Each number is 128 + 32 x the weight over its row's rms, rounded and kept within 0 to 255. Layers, rows and columns count from 0. Numbers have three digits each. The size before them is the row's rms in percent of the matrix's.

# layer 3 MLP down, 320x1280, rms 0.0361, rows 173-207, columns 240-319
091:148095103133125113139113137049096096088088155114154070141112124196110066137112074094149165151202101132223205134119147093152134143113067140136167077093176163135120164156101177158116153208126160163093151117199131118134069126145183143078201114
097:128122126129139145128112116187147055147106137149079146123136082153146109121118057084111205133115135106119143174155113144152126146078145190079155135136139114126108132114164070156151157109159069132150154177115120139154128125120124109100157238
102:108152161156117144085141161156091124070122154087113122122145123131118109082134101139094154183099168071148113152123134105155167082138134173075130049134130148162150154097161180128144092177165123102144129183117097134077119100139161125084126146
109:131198168164137112199141139082118120152161117208060139098201130136125137058153165161110170176119173111144147088147146160036099130146158185111143086127108119170121138116165127180151121099114125035144171105102173094162185069178150170143154099
098:087109121154143102164109119117128207126096138136134182199150156067110120108113119115115073217187088207170131143107134157074148104102113173119160134168130074113146123134126132187111099093167087137140133101070099073120124178202150135084080072
092:149124140162121124087122115138130140161116112093079133152167109136098100167162132169140095145090105094124196047102178144119158129110231134071117124029129148183131100095100143135094129142114114183148119178150156127137075186121106125128124125
096:136096148118127068057116124113135129130169152111143120191114185126160156141127109133179101123133150186104081117153110113097156119083061139100123118170172086139048123136077117093109108146119102125072126127097144110153101132124095058150080093
107:127147119185111166098146146146182134146169127087053014196108069156114143127070098156098135146117121027148117150134096134208170130085152216156171137089131174100129172119135139097132154119134128120125117122093178107172123123130126066120173098
100:118101047130136145095127144071136123044114083132138106182098109139129095124072203136147083057105179098148125127111130096182137124126141168102133080156155077134149164088105123090146155125111086154118129162110122097130153160102146120103161146
094:198122127180120113159137106153086184088164045147148150116188079136184154142157098100134111114123141185176154173090163154080155126173121181140120076146080093125134191126149136131166079155161135129103205162125090126083101127166132128114135085
108:130157227131131111182119108112066118173145106166172122087188144095082174177171096143152155068094096155117053138151115159133116126126129157145127153115152112134109120100123154108168133100095181100109130127071096140192163153154133127099151080
095:128058042138147155097161110088096133125085161110146154123116070128144128128149127074111113112132087107081153116114132155137161115126146127096127111151129133150165167090164100162087175135101085160235148144061156164100117227105093104158139072
114:120123055170130120166173110126119110095156138161129103102052098137191102163120108124070168131139127136127120171125149130148107162122143120125129149096107105152196148166174146095101115154142160156152149132147132128125117100106106137128147130
103:112151108139141136120155157118089068191164051080104120149089179133138118097180138184089166134148126125029189084115087109137160126137173136147117122152132162075162161175114090083152113103140099114059142135123175074139113123047144161159113141
102:116123182150131132128126101130158255091132170140172093141173140113143138094117083113142096177124102099168090170191102138144202145072177211191088086077083200187084111125106128143116101091125099092162151127128142154122119133157144120103149098
103:179138148167125140100154142052067146106165087081152124045175146125109110156116129132075094164146147106101160167111074173076049097146148139102104110101198061137089148176160117167074129132131106167106136182095135150159167159074080092172106141
099:156105137230124083179101103177156146155142149105175158104159090182122090133183157156132085140186139136157142127092115134075139122162100108119161051142106167076161088176092119115061112113057091162175113122118129158197057157129161087163161160
097:177088088173127132111145103067167158191143131169097155134083072157116165142174138157121126161141140134110116147142098111221133131062126125154103105244123134127088163135070116098123134153149170175081128117119164105085103134106121136150141109
102:087107143097131093135091092222093160150150116134101127154134126130150110126166177191136142170145117131164143141133199132162167138158086150122139142156080093159114158126149145167154127117076116128134156116104071119159150124177104134120109139
101:155150201110112074132142120137134146117134138102110081149159163151102139115130122125157145162144052033116158137148149094106132125139158159143110176152055109089117087115134135085139131139148149166103147136171126099106130121134134133120136153
092:136082144123101120148140131185094095084057127153090130050110182168117111134160159153125113104131104074105094142125076116144078079123148158155086162151216123123079113173151104133180145144095179133105158107165124139131150109070103171132138071
102:156121117141149117044121072003164120103124092112135145126082136174074111097130164101093106108129172121102081066123096083089200108133141104147071098052208130085133093107094142142110169117036110140167150070188120106152140122108149126101086101
106:143114139071148105084178112136143096098063139151107161115189151087154109116129245147115134115120142147071104091145110127138112120126169156116140127098171194185078107142137075123157117141115169126072167139050101145140098160108110121159088115
092:175092143096129174105121128108141132191084202143125152189116174149137101152125116098109100188129122170120186110103141131125128093153073117204145206082178086142102134132158152116189124140215160191150127095167141130123157093128117146155135139
098:079150112083137134138158117155147141134099122120149170118135209131176170148142078125127121187125091186098110188144144157121183132172157094072124181129188150176107148182167139145160131162118111135144110171085132087132217154090132116133134119
100:129145098129122115136101121211175143094080167118113152135134114154130139116113076139121154124152122110148142139123124140119130118149160072121118146161130128147151104161132152134125050106097107142128153182103106124144124138127154150101084127
103:137155140143115070134111180148168158136116111180118130161141088098061100129092150192095175163100121200151102131148122115124098109100111034168101136159102146159159147068100142140102130111210180180156103128207115152083161133092144178180160090
098:194126138121117136119113142095131105057178152126143168077099134148107182123150128104184195113133111182150139142099141146087072153124140100136147116062102088106110103107103135114162147154178167164162186192124115160128089076098118112160147094
107:124084066144115139137151108142136109148109103103176175173061150107115071103128060135174098158168108160111098125147091103159123108168113143074134170119141115179107177142163096164152112098095129121098184130146164121148154146081104106175077168
099:164102199139112104152134123131118131094168166215122081211104160202158156146118104091092113064155139108137117053194120151180120113106158172148141123143108114124104107093134113100134055107108138116110105086162156156088087182152123161154137166
108:121081115135117161081126177117102169175125152114115139132097033109095125136075136099156112058112112114173130121099194118085173107184149056094148191156100100094162128128109147070061136097122146108130062133132080056106112125172091080139126102
105:177133161130098089108102148168156103062192144153141130080142131169149140134106102161132115121147188171045119126153134131159063115154166061150127213176199128153129112150168103074183124087108142190156090106150146151122175163059075114124126121
112:121140120109136133149102124067153139079082136107097149148122182142143088095143051131146142086106125132163143134127136104136088121085138225129129069116131147104107097132140069116089158087068063140121153075141104175102095147091128122117139148
138:102146146147140142111075114142125146171166168155152105128180150092144136131162158165178139119118169205159164095143174139128134140119157160140123169090137100179156148139139153130076108125131156099161158159145136128133153162186179153148206103
080:197150164127018119136133111106148150112157098156162135111114198111129128114148107146098116133074124062112105136174071120084120168123081136119167084116123129128123109101150136141138141159203168162129127136160158164113135165107091113131147107